Weights of a small GPT-style language model, trained from scratch on English Wikipedia: MLP 1280 squared ReLU.
Each number is 200 + 40 x the weight over the matrix's rms, rounded and kept within 0 to 999. Layers, rows and columns count from 0.

# down: layer 3 MLP down (transposed), 1280x320, rms 0.0433, rows 407-426, columns 160-239
# up: layer 3 MLP up, 1280x320, rms 0.0589, rows 408-427, columns 160-239
down407,166,184,203,168,154,182,214,278,173,164,270,239,182,186,153,196,269,193,233,181,132,169,204,180,219,179,263,199,163,174,188,255,236,255,156,242,250,269,181,205,261,279,246,258,209,130,175,220,163,225,269,199,114,142,151,325,191,203,162,170,168,286,171,242,194,179,237,221,225,151,168,143,189,188,208,135,214,162,214,151
up408,201,269,193,208,330,252,190,279,158,127,185,198,265,171,187,210,212,230,213,156,193,229,127,122,137,249,269,209,151,247,169,231,260,192,231,263,198,211,229,193,149,194,200,264,204,157,229,232,196,206,154,229,188,261,182,293,182,183,273,231,235,231,257,207,149,218,219,186,190,172,146,221,217,308,205,215,188,170,266,156
down408,265,197,173,244,156,104,198,246,169,193,217,211,212,239,194,260,173,150,179,253,239,224,232,222,143,238,190,168,229,117,251,73,199,142,236,163,202,182,240,241,158,188,207,154,236,228,207,184,170,219,74,164,164,123,191,210,260,193,181,282,239,135,178,162,247,271,198,226,245,192,237,216,229,182,276,184,155,175,132,262
up409,165,226,101,219,153,209,194,178,246,188,217,259,263,211,252,152,163,183,99,200,198,185,183,244,202,209,161,151,185,142,213,252,230,142,202,150,265,209,177,120,186,164,174,140,128,186,269,221,151,194,183,218,283,194,219,160,176,180,224,118,248,213,264,259,197,185,182,216,138,175,169,194,269,288,240,220,205,73,182,229
down409,136,222,182,187,216,227,265,228,252,148,181,184,213,195,179,198,115,111,181,224,215,215,146,224,196,192,287,141,223,186,125,263,203,203,225,124,165,215,111,167,250,132,139,245,213,199,203,185,217,187,206,208,217,215,136,186,181,230,208,177,248,183,258,208,145,226,210,228,180,155,219,193,177,171,199,192,197,130,146,281
up410,188,235,152,206,241,187,216,180,205,209,212,223,212,267,204,212,189,175,175,237,226,186,191,204,200,189,174,175,189,265,285,178,181,148,221,281,203,285,218,156,228,274,248,270,184,101,238,189,189,191,243,183,288,173,182,206,200,208,186,218,209,140,216,182,188,174,193,98,297,125,211,137,199,200,199,259,189,157,167,213
down410,216,137,122,212,184,208,158,272,251,149,214,227,209,201,154,210,187,208,188,215,225,239,276,215,201,219,181,276,142,134,153,181,174,199,234,182,246,241,170,124,161,211,285,226,219,218,228,230,198,175,200,208,158,174,238,194,209,259,163,200,236,177,141,224,152,225,215,172,241,167,146,206,148,140,224,278,196,302,205,270
up411,225,242,252,151,183,190,193,172,218,248,203,122,173,281,186,156,217,175,245,240,232,135,203,218,176,243,169,248,180,189,203,194,225,235,192,181,221,176,189,161,205,166,171,148,144,202,264,291,192,188,268,236,197,168,210,191,209,173,177,210,219,201,238,228,191,192,294,169,151,171,237,159,166,175,229,200,176,261,212,192
down411,187,233,184,243,186,211,165,266,244,108,198,164,246,118,197,171,222,200,158,169,137,187,187,237,221,203,158,232,209,166,261,205,158,171,155,288,177,202,192,187,208,183,153,181,201,144,249,178,191,155,182,255,190,202,201,176,210,178,198,179,182,222,200,218,259,284,272,163,242,159,174,285,199,233,174,181,143,176,210,184
up412,143,125,192,211,187,181,163,206,193,166,145,150,233,174,152,197,200,176,290,268,191,164,226,230,268,195,271,300,139,249,149,248,181,219,213,159,225,138,137,218,137,133,204,226,203,223,243,203,138,236,216,218,218,115,182,268,176,244,237,204,260,187,148,239,147,303,246,167,185,217,196,222,227,201,252,269,244,221,101,198
down412,234,200,218,239,260,216,155,156,238,237,192,179,156,235,234,153,168,119,188,232,182,182,245,213,203,223,173,215,174,156,193,219,215,249,244,193,276,200,230,247,205,124,218,127,328,212,274,153,167,265,281,214,188,235,214,127,218,249,243,186,114,176,218,156,148,212,175,177,213,202,204,169,250,227,259,137,176,180,255,180
up413,144,206,255,251,267,157,231,116,215,266,216,218,202,221,108,224,232,203,182,218,287,206,135,130,233,185,195,216,201,218,247,165,167,198,214,146,201,248,242,181,336,216,196,249,231,129,188,195,227,278,218,194,198,186,193,253,210,203,172,226,212,190,214,184,239,138,188,167,242,155,212,217,242,228,192,173,236,242,159,111
down413,220,265,271,241,166,172,188,231,236,158,137,197,202,163,110,270,219,205,178,270,189,199,193,147,148,186,211,137,218,225,241,255,216,220,194,184,199,224,258,164,280,156,140,181,241,136,204,170,190,211,142,198,186,169,221,241,182,221,177,96,196,194,160,156,265,234,230,202,124,212,151,171,229,261,166,139,263,147,183,118
up414,225,220,175,190,213,185,121,183,174,237,231,148,207,195,234,178,124,190,150,137,238,207,228,171,191,184,229,241,254,246,270,238,223,261,221,240,169,186,191,190,293,251,212,247,159,179,260,220,205,248,231,220,232,133,186,241,225,190,234,242,244,206,185,130,159,172,208,173,153,185,183,257,183,219,235,236,224,204,223,227
down414,222,143,175,236,134,160,179,175,205,183,153,187,191,143,169,252,174,213,218,217,228,193,224,218,237,294,153,226,197,225,208,123,160,179,254,257,210,244,192,168,168,187,177,329,253,225,172,170,239,213,151,183,236,224,125,204,224,266,180,195,156,202,204,160,232,200,202,165,260,209,213,103,193,200,175,174,204,185,296,176
up415,223,237,205,212,268,130,180,117,169,153,200,108,180,219,238,182,231,193,176,173,185,164,217,158,143,254,270,274,207,121,289,153,263,204,203,139,261,225,181,159,164,123,257,233,194,134,272,237,148,208,188,267,186,203,154,119,267,265,212,247,208,218,216,202,158,204,208,224,241,157,117,108,219,179,235,144,198,172,257,253
down415,175,265,193,208,246,166,183,157,181,224,215,221,236,268,244,267,248,222,216,164,190,170,180,178,260,258,133,217,172,176,198,218,235,173,213,157,162,232,106,256,226,218,241,215,262,147,180,206,291,352,214,171,257,204,244,177,168,170,173,162,172,215,111,247,242,153,249,277,232,196,177,246,173,175,308,185,200,220,203,176
up416,188,296,224,190,233,173,161,147,163,232,213,302,228,177,170,211,191,148,158,201,171,165,188,90,188,202,156,169,207,128,287,192,205,222,180,127,229,208,197,192,258,324,158,171,186,201,139,189,145,239,156,146,157,164,227,158,234,184,199,265,210,235,181,165,167,176,195,204,109,143,193,193,274,219,251,170,191,167,246,173
down416,180,228,158,270,208,181,190,219,236,211,256,176,176,215,220,164,199,132,160,213,221,244,207,251,320,213,186,248,180,294,183,200,243,242,225,187,169,250,221,226,179,177,229,167,139,226,210,203,199,255,209,206,168,203,238,212,172,329,255,187,170,207,182,186,120,190,146,216,165,226,195,246,189,165,205,246,261,233,233,150
up417,173,163,244,188,236,242,231,145,216,175,228,192,202,129,261,243,192,228,217,157,255,201,146,184,198,169,223,187,240,194,240,235,254,249,217,201,172,246,180,185,238,194,234,162,116,185,185,219,166,111,144,186,197,211,216,181,223,191,205,198,216,182,210,173,225,147,162,198,198,159,215,273,205,209,179,242,188,215,212,235
down417,199,227,166,146,157,127,180,198,181,182,211,241,191,242,156,228,170,196,163,258,163,185,198,179,137,174,192,193,194,211,223,165,229,243,273,171,218,239,213,240,251,204,196,173,241,144,215,209,236,216,213,228,127,235,200,241,168,207,168,202,238,193,161,177,254,254,244,224,196,244,183,148,217,226,161,196,229,257,184,173
up418,211,242,167,180,212,129,187,219,130,147,207,230,261,192,205,197,141,242,122,226,241,144,169,181,253,183,179,190,193,265,123,178,218,212,107,176,199,173,238,174,166,243,181,259,123,259,276,160,194,228,185,215,224,240,191,156,225,223,189,269,207,233,217,212,180,238,157,209,242,178,146,254,215,244,243,183,200,191,276,173
down418,222,187,171,183,306,245,211,64,203,282,211,111,177,170,134,142,221,187,201,159,210,201,193,251,171,140,170,165,169,237,219,171,211,275,161,217,190,208,258,213,189,180,147,258,297,208,176,110,203,205,201,166,225,219,201,227,264,204,217,225,233,219,277,123,148,274,177,177,166,221,240,150,168,201,198,116,251,186,202,193
up419,118,197,213,188,194,188,194,97,136,192,255,207,270,142,275,201,169,197,236,266,129,172,123,234,187,134,176,224,261,138,234,164,175,135,222,197,201,251,173,157,201,230,161,263,191,223,134,256,173,166,229,162,200,186,239,80,242,235,230,238,185,234,244,272,227,208,177,176,206,188,96,178,207,214,200,178,189,226,109,183
down419,141,243,269,232,201,143,146,223,165,272,197,266,221,292,251,148,227,192,209,279,138,190,172,151,243,244,256,235,169,160,193,151,192,190,150,195,115,228,186,268,194,245,242,114,201,221,192,196,215,216,123,219,201,87,152,163,212,224,331,240,256,190,227,215,225,67,202,218,182,220,234,265,166,134,142,174,184,235,208,227
up420,170,249,226,235,264,241,100,155,185,166,202,160,188,236,226,220,193,89,215,213,190,186,191,198,159,191,184,237,213,200,221,148,206,255,201,187,146,190,227,179,186,167,224,184,162,230,212,239,230,175,214,245,214,166,216,190,224,188,230,251,167,211,266,164,235,150,284,150,281,117,254,173,279,255,170,146,205,183,218,194
down420,181,78,276,185,177,175,179,205,209,169,276,211,201,228,194,225,110,230,243,190,237,207,181,248,304,246,168,134,151,170,212,248,202,226,209,255,178,195,288,291,201,223,253,196,224,59,151,196,238,234,221,227,203,166,224,149,232,117,145,157,145,169,231,203,163,227,186,174,200,193,162,375,230,192,198,191,239,204,124,175
up421,194,260,242,183,185,211,218,129,113,128,235,161,120,175,182,147,139,306,277,240,275,175,172,185,205,286,213,151,181,198,177,232,237,178,170,159,216,220,90,182,253,135,145,235,204,194,181,158,128,191,253,297,85,115,208,198,245,151,208,226,220,275,270,139,182,245,198,140,165,233,179,260,195,248,227,227,196,250,233,185
down421,164,156,230,225,136,186,161,182,235,156,228,126,282,207,170,185,285,150,205,192,252,204,153,153,220,190,257,272,138,241,205,187,188,142,229,167,263,216,182,203,271,243,282,135,144,170,176,168,115,177,162,200,251,159,191,145,304,162,244,232,150,219,230,169,122,193,258,280,283,254,266,132,160,174,195,240,187,206,187,134
up422,150,236,203,167,245,175,237,226,165,191,186,183,109,258,183,202,196,190,207,167,167,253,208,178,186,155,189,240,213,222,311,230,186,145,188,190,224,194,249,231,245,140,252,193,117,133,252,251,193,225,186,201,260,205,206,155,200,115,175,249,234,223,214,245,228,238,244,209,202,200,138,198,245,175,178,105,168,181,214,163
down422,127,270,227,227,282,257,214,191,153,127,234,246,177,195,220,160,187,204,197,254,182,167,178,282,250,28,309,303,241,244,135,249,268,200,154,217,255,214,247,265,174,214,225,210,135,223,194,152,259,237,200,230,131,247,216,141,109,126,247,249,179,215,221,158,174,217,122,241,283,197,190,125,145,153,192,195,220,153,194,147
up423,206,196,209,266,219,204,225,208,208,204,252,213,211,198,180,152,209,291,170,186,159,259,176,140,138,138,226,163,230,202,226,250,259,209,190,172,285,134,124,252,207,207,203,223,171,132,170,267,137,193,177,224,268,195,244,182,175,216,219,271,199,201,279,175,157,152,213,199,119,146,107,132,239,205,180,194,173,127,231,183
down423,206,212,235,147,205,160,189,279,201,216,300,249,146,243,158,249,245,256,155,239,212,181,213,184,140,219,230,168,250,155,152,187,196,258,119,214,112,181,137,254,218,184,183,218,227,225,231,163,152,256,131,234,309,162,205,102,241,113,185,219,273,210,223,218,174,179,233,186,178,241,214,173,171,263,192,184,188,220,189,176
up424,186,179,246,205,149,183,188,158,206,190,152,308,224,202,242,195,209,147,183,227,235,230,220,219,238,135,174,161,165,216,243,244,209,145,229,168,262,286,190,229,184,281,210,160,221,175,174,171,212,239,189,234,244,239,136,183,246,175,165,197,228,193,215,246,192,160,183,281,237,120,223,199,259,192,188,166,161,198,159,175
down424,206,132,211,227,195,192,180,192,208,244,203,178,157,190,161,133,248,182,180,197,191,242,263,148,161,177,214,272,207,195,255,173,257,153,166,137,255,181,220,234,200,206,254,147,248,144,228,271,188,309,191,206,197,179,168,169,230,234,234,155,245,155,176,247,164,166,201,192,205,141,174,200,237,240,203,184,154,167,140,143
up425,196,195,145,219,325,261,230,163,221,242,186,172,154,215,166,135,194,211,218,148,263,188,192,180,190,225,228,173,182,230,180,234,205,173,188,214,217,114,216,217,214,212,239,221,125,235,174,246,160,198,171,300,108,152,216,283,145,166,251,200,198,246,213,171,160,204,278,236,217,224,174,246,261,245,168,151,246,175,247,186
down425,238,188,266,239,91,161,243,175,224,168,227,154,168,199,224,116,213,201,160,233,147,170,217,238,210,191,175,221,198,262,201,196,236,132,189,248,171,240,239,261,247,215,188,176,167,318,215,264,228,204,182,223,212,203,224,144,217,236,217,286,233,162,240,151,217,202,171,233,222,208,225,205,176,197,216,289,161,228,193,249
up426,207,229,136,221,270,199,228,259,216,158,219,237,198,149,284,212,175,241,200,244,187,154,213,197,253,202,226,265,160,209,227,248,149,247,209,190,196,149,249,96,198,254,220,266,140,212,152,195,195,257,220,235,243,168,198,181,211,263,186,268,183,263,183,222,246,254,140,249,237,178,207,223,279,178,213,193,221,186,170,197
down426,177,193,158,157,201,234,180,236,167,195,152,270,158,211,198,272,175,223,148,249,291,240,225,249,204,283,191,246,138,243,297,194,174,169,101,181,241,135,219,175,190,262,207,206,178,242,181,239,213,201,265,161,268,245,189,196,174,219,228,160,164,147,191,201,219,187,148,234,138,133,161,162,214,175,190,177,239,131,248,108
up427,175,184,248,277,244,276,176,218,214,268,197,137,187,252,208,177,167,145,220,243,180,154,233,200,184,176,149,219,217,148,271,210,280,154,177,206,124,223,207,108,264,219,199,198,203,199,178,183,137,179,272,180,208,132,236,205,306,263,243,160,247,176,194,208,280,201,224,236,155,113,325,224,180,283,213,180,246,168,183,189